Part of a small language model's weights: width 128, RMSNorm before each block.
Each number is 128 + 32 x the weight over the matrix's rms, rounded and kept within 0 to 255. Layers, rows and columns count from 0.

# layer 4 MLP up, 640x128, rms 0.173, rows 538-550, columns 0-127
[[152 150 124 157 125 116 151 121 132 119 135 148 140  88 177 125 161 148 159 132 113 165  78 133 125 106  92 162 204 156 157 125 145  65 132 168 162 170 171 136 135 119 107 157 119 142 135  84 161  88 133  83  72 143 160 147 117 192 142 144  54 128 102 172 102  92 164 119 158 133  85  88 121 152 164 130 126 113 147 130 142 129 109 109 168 143 125 155 166 152 124 153 110  83 212 147  84 154 183 135 134  84 133 149 183 106 183 132 105 135  61 159  76 128 120  69  89 159  97 148 122 113 147 149 141 180  82 120]
 [ 26 109  69 108 133  68 185 186  65 118 112 132 128 188 129 206  76 144 139  99 100 133 122  94  76 116 141 126 121 137 100 166 133 140 108 169 155 138 149 147 131 111 102 198 178 121  60 158 143  45  99 208 135 135  85 125 173 134  51 150 102 120 121 110  57 171  99 116 145 161 133  91  74 117  92 114 160 137 148 188 170 119  93  81 153 129  87  91  97 135  79 114  67  67 154  97 119 120 104  87 133  77 103 135 103 170 139 136 124 104  83 146  47 149 122 117 172 143 113 135 149  97  76  94  73 127  54 126]
 [127  90 124 113 162  85 172 120 153 166 142 145  86 111 171 158 212 171 108 125 104 167 118 143 119 144 123 190 136  16 129 128 118 131 154 134 119 137 141 118 188 115 127 124  87 138 108  79 198 100 163 126 183 148 167 170 108 121 121 126  94 166 190 170 140 135  69 152 133 220 136 140 149 148  80  91 146 105 189  55  74 111 154 134 156  94 107 137 131 128  59 133  96 138 205 100 148 133 138  98  54 118 130 117 136 178 111 159 152  93 133 138 137  96 108  71 181 106 160 143 177 103  67 102 166 125 157 161]
 [125 104  60 137 134 132 211 119 100 167 124 126 137  84 137 141 139 139 123 182 107 110 139 147 222 132 119 136 145 107 125 131 134 141 134 142 156 114 114 166 134 168 167 105  67 134 153  53 175 115 169 140 142 124 148  54  95 226 127  91  78  92 137 151 119 148 115 156 124 137 102 123 145 103  96 115 107  90 144 103 104 163  92 134 137 110 129  85  76 152 141 133 108 137 113 171  99 114 161  88 134 115 139 169 108  92  52 161 127 106 151 122 123 118 138 122 161  50 119 184 179 179 109 124  69 115 102 128]
 [ 70 140 119 148 128  86 140 125 143 145  97 147  96 130 155 158 115 153 122  79  85 150 111  96 137 105 123 140 123 108 142 102 132 152 182 100 100 122 131 164 118 103 153 130 141 178 121 110 156 123 133 128 126 128 132 155 131 178 133 167 147 126 130 148 120 113 159 140 151 121  96 127 164  98  96 141 149 179 113 121  81 145 154 121  97 171  86 186 154 136 138 110 162 161 128 147 154 109 149 158 111 127 132 165 111 166  78 132  96 135 112 124 125  84 106 144  97  83  87 194  89 145 117 157 170 109 110 173]
 [ 75 170 118 104 141 133 157 142 113 145 111 129 110 124 183 167 144 133 136 172  61 174 118 127 123 191 104 158 154 106  93  99 135 118 160 137 135  79 122 138  90  94 104 115 141 160 175 145 142 108  95 124 109  78  71  72 160 160 155 127  94 178 153 130 121 102 164 155  45 134  78 141 170 138 129 133 124 125 124  91 141 129 169 115 108  52 154 130 144 116  91  59  84 115 134 128 161 112 132  99  90  93 153 114  73 108 128  86 125 128 132 113 104 132 150 142 120  99  81 148 159 199 107 154  82 113 120  88]
 [ 87 131  90 182 143 118 124 141 123 149 121 138 118 176 125 206 133 148  96  82 140 141 159 119  89  82  91 112 154 156  72 118 137 127 154 136  97 162 156 140  69  72 112 172 117 173 120  81 135 152 122  97  70 144 139 145 151 173  98  96 118 104 117 133 185 176 149 103 133 138  65 131 118 108 116 114 113 138 104 109 122 145 139  97 173 104 124 109 128  51  63 146  85 101  89 129 107 115 115 103 146 138  99  91 131 126 105  93 156 157 149 139 112 133 119 129 154 158 113 136 116  55 107 181 118 117  86 121]
 [155 158 128 140 141 124 128 184 105 132  97 151 109 110 139 172 140 141  87  98 126  85 118  85 168 157 110 149 110 148 150 138 144 207 158 162 127 126 120  95 107 115 156 101 122 123 120  75 132 135 171 102  64  74  40 164 135 102 136 131 149 131 160 190 122  99 128 136  87 138  86 113 116  64 201 144 208  97 141 126 123 133 171 126  91 100  89 135 124 166  88 181 122 118 139 114 106 104 202 142 131  77  91 157  55 151 119 147 148 125 106  89 130 106 125 110 147 114 163 109 162 155 116 117 165 205  62 153]
 [129 119 136 126 152 115 102 128 136 155 130 160 104 116 156 141 174 152 106  85 100 130 127  72 163 119  98 129 100 125  99 155 124  98 131 168 130  50 118 158 186 112 113  81  22 108 125 159 144 155 126  94  98 146 145 137 108  82 113 142 141 101 160 160 133  93  86 109 133 165 131 123  95 113 218  84 145 118 120 115 109 133 191 118 101  88 160 110  98 157 205 111 112 119  94 121 138 146 154  99 127  80 134 188 148 177  72 118 151 176  78 159 147 156 133  97 131 113 182 134 101 170  95 187 179 134 135  64]
 [ 63 147  85 158 139  78 183 161  64 174 159 151  83 153 150 188 153 153 148 149 135 144 157 118 244 128 117  63  90 176 117  92 148 124 146 127 143  70 159 184 140 189  82 142 118 154 108 111 148 121 166 134 162 126 119 178  57 155  83 118 102 103 101 115 161  80 127 121 176 130 134 141 108 166 146 110 114 106 156 126 118 152  96 148 152 105  87 112 106 173  89 138 116 116 169 144 121 122 118 149 169 119 159 135 143 119 171 105 119 129  97 151 124  84 122 119 129  98 148 139 138 113  97 188 157 152 144 151]
 [108 103 170 145 149 123 129 155  57 139 100 149 127 173 159 203 144 121 155 146 104 112 164 123  94 137 161 190 149 183  98 153 163 118 129 133 154 136 173 103  81 108 162 106 107 133 131 120 143 155  98 145 160 162 135 179  85 181 182 139  92  82 164 154 108 125 149  77 143 186 108 115 118  74 172 101 216 144 140 174 125 145 135 141 107 113 105 129 158 100 137 118 138 150 176 121 212 119 161 137 171  84 164 202  81 146 114 107 146  95 137 142 139 153  96 119  50 100 140 104 152 168 138 124  83 132  76 107]
 [125 208  89 108 127 127 158 187 117 172 122 160 106 118 159 154 121  77 154 141 149  71 111 200 154  95  89 139 120 104 145 127 156 127  98 108 130 174  95  99 176 139 170 125 132 100 130 125 123 153 161 114  55 122 152  73 116 171 120 155  87 130 148 157 134 127 111  74 108 145 168 120 170 128  92 168 159  75 133  82 122 160 142 166 157 116  72 100  76 102 119 134 144 115 108 100 171 110 149 113 180 124 130  99 150  75 130 120 112  79 102  98  88 141 100 140 190 127 159 187 126  81 140 126 137 136 122 119]
 [134 124  97 175 143 161 125 163 115 123 109 132 134 149 177 152 102  82 114 103 105  95 163 132 151 116 132 133 178  92 122 161  98 174  96 139 103 133 153  91 105 185  94  95  96  95 169 148 143 107  85 108  72 153 145 137  92 126 150  97 114 128 216  87  88 193 121 135  91 111  79 134 123 134 144  95  90 157 160  94 143 137 146 177  99 110  78  89 208  95 197 116 118 166 101 122 162  99 105  85 119  88 111 157 103 164 151 132  90 143 141  94 133 143 117 134 120 247  81 111  97 127 117  81 159  84 124  87]]
# layer 4 MLP down (transposed), 640x128, rms 0.165, rows 538-549, columns 0-127
[[ 79 137 140 160  89 120  96  91 106 153 116 168 120  96 124  32 151 173 152 140 111 121 162 126  50 190 115  91 147 140 112 116 142 127 125  84  88 110  97  99 105 171 102  79 122  92 166 122 108 105  85  24 124 154 153 177 124 130 114 133 128 144 102 115 199 114 133 140 129  86 132 140 107 139 213 100 142  85 135 152 133  91 144  35 110 143 179 129 107 113 118 133 100 148 124  99 156 119 160 123 115 122 171 135 142  97 119  46 133 112 152 123 178 158 135 135 173 122 124 167 129 116 192 144 145 128 110 135]
 [124 143 150 110 137 113 138  86  96 105 120 120 116 208 102 133 121 158 171  89  91  75 166 126 134 103 183 144 138 155 126 132  98  93  97  88 124 143 108 180 117  87 143 165 110 158 125  49 101 104 123 176  58 168 118 149 183 121 148 161  57 133 153 159  98 106 149 141  94 124 170 158  67 131  89 139 229  73 156 179 154 137  98  20 135 138 108 234  46 121 123 138 138 101  63  94 124 169 132  91  61 143 175 114 109 166 183 159 128 132 177 184 122 137 127 144 191 177 197 159  92 199  73 182 133 106 128 107]
 [178 115 153 142 110 170  83 143 132 152 127  84  87 159 110 130  95 170 169 103 151 172 108 152  87 136 163 174 114  93  77 143 112 150 106 113  69  99  47 136 118 163 103 137  57 137 140 152 122  77 200 131 110 111  88 153 174 115 142 136  78 130 150 158 157 150  98  96 166 165 120 122 154 124  74 167  91 132 104 133 116  91 136 106  73 102 170 154 111 152 127 132 157 101  99 105 172 134 175 145 159 109  58  84 140 132 149 133 160 143 157 147 129  72  32 102 133  94 149 130 162 161 127 154 138 138 125  73]
 [100  77 141 134  66 136 134 103 146 184 164 112  87 158  60 102 136 138 111 113 154 115  97 113 145 118 144  79 111 106 147 106 154 149 199 140 161  91 113 188 103 127 158  84 107  95 191 155 142 142 114 139 180 109 118 212 117 104 130 134 113 130 130 114 102 156 118 148 118  45  64 130 185 157 106 111 179 123 107 168 130 150 102 150 120 138 181 121 120 137 145 132 126 136 171 124  93 132 144 137 131 141 114 123  78 111 134 109 165 143 160 162 148 135 100 106 146  99 124 168 139 174 157 131 121 125 170 135]
 [146 136 163  78  94 189 132 129 175  78 162  73 132 123  77  99 153 117 120 154 112 118 166 150 138 147 121 102 137 143 119 140 140  78 126 159 139 137 125 107 155 141 101  86  95  97 137 130 157 129 113 112 150 105 105 148 118  89 140 116  88 128 163 127 131 193 104 116 133 153 135 105  98 150 138 146 116  98 134 115 164 133 111 109 137  95 140 101 138 121  98 144 113  67 117 130 118 140  85 131 131 106 105 128 158 100 139 122 179 108 100 120 129 146 173 143 141 136 125  80 156 118 136 135  90 142  90 126]
 [138 125 156 173 156 162  51 148  76 165 112 155 108 124  93  98  88 150 102 108  95 149 134 130  81 169 164 202 114 140 104 110  61 137 155 144 151 105  99 119 201 130 154 108 166 144 152 181 104  68 101 177 164 100 149 110 120 156 122 167 117 154 161 121 174 134 140 107 166  78 122  86 134 160  59 137  81 132 147  97 142 145  88 130 143 125 118  73 193 125 102 136  87 134 171  66  77 123 145 120 137 128 172 139 123 151 127 160 144 141 137 140 146 152 185 114 102 146 150 168 103 154 161 161 127  66 178 133]
 [135 155 160 142 141 128 100 104 108 127  79 134 140 161 137  97 119 152 102 114 135 106 132 110 123 108 144 116 156 144 114 130 143 115 112 114 171  55 129 158 186 133 128 155 133 123 155 195 133 136 182 126 168 101 114 145 112 135 140 164  94 138 108 105  79 137 110 134 135  80 130  60 110 108 103 107 109 142 155 152 107 121  88 122 114 129  96 102 191 110 201 176 177 198 104 108 141 126 133 208 114 147 135 128 101 117 107 122  72 112 129  62 103  67  90 168 143 189 143 118 108 120 150 135 140 132 162 138]
 [168 115 130 144 153  77 147 159 117 155 114 133 105 112 168 144 149 133 133 133 106 167 136 150 173 132 119  95 129 221 140 156 170 145 131 162 133 112 142 106 153 125 106 142 180  59  94 111  87 155 129 114 133 181 125 142 223 158  99  93 191 164  99  90 129 126 143  63 158 142 149 112 144 137 106 120 143 106 121  91 148 150 100 125 149 163 111 112 160 138 167 170 119  73 139 176  95 116 134 156  96 127 198 125 121  66 125 103 142 164 100 130 112 163 124 132 125 152  81 123 156 192  75 122 123  59 153  99]
 [158  96 129 108 145 174  73 109 157 150 119 169 192 152 150 119 103 134 214 153 117  97 157 145 185 126 169 122 122 122 104 122 127 146 159 137 192 130  49 101 196 119 136 132  80  71 130 139 184 127 104 128 136  82 122 144 159 139  96  89  85 137 121 156 120 147 136 137 137 130 164  86 128 159  80 113  56 199 135 126  63 129 199  93 166 113  77 120 114 154 162 116 115 146 133  74 127 113 105  51 195 159 146 159 118 111 104 124 201 140  90 125  89 188 123 149 145 147 124 113 113 121 187 101 158 206 131  31]
 [122 180 139  92 104 163 109 124 120  84 175 165 181 153  86 119 124 112 161 106 155 124  92 145 123 134 104 112 131  87 135 195  87  89 138 143 123 135  91 138 133 105 163  78 136 160 153 162 112 122 143 140 153  85 139  74 170 110 121 100  89 160 168  54 102 153 162 130 117  96  96 164 125  34 115 149 139  87 112 129 130 179 149 135 150  96 136 133 157 156 101 110 132  76 153 128 116  99 101  85  81 144 113 168 123 146  60 126 171 116 133 115 128 159  89  89 139 194 133 156 183 125 167 101 114 126  88 175]
 [178 157  94 154 183 119 125  56 126 115 136 118 152  93 128 131 150 137 172 129 137 130 166 184 125  92 227 174 121  58 145 127 175 126 126  89 140  79 141 124 108  87 105 136 192 142 158 179 144  94 106 135  96 130 181 147  87  95  77 193  87 162 182 151  85 152  93 136 145 185 116 141 135 112 138 104 142  65 109 206  63  94  83 146  88 121  93 165 172  95 133 185 109 131  94 123  82  77 150 146 149 122  67  92  70  94 134  98  80 178 120 138 141 113  76 163  83 130  96 105  74 113 191 153 119  85  92 199]
 [152 150 130 123 110  83 186  93 161  77 100  96 116 110 104 145 124  89 110 149 124 121 146 113  92  91 154 125 102 123  89 150  96 116 180 150  70  78 152 104 118 102 160 140 139 165 159 136 186  83 115 167 121 157 146 129 122  83 137 138 100 166 134 126 111 142 133  95 148 167 104 165 143 117 133 145 107 177 109 121 121 144 132 131  99 179 140 135 120 145 144  96 178  94 165  87 137 132 148 173  76  89 153 115 164  98  70 156 124 148 148 111 101  65 102 142 110 123 135  85 139 149 130 111 121 125 117  91]]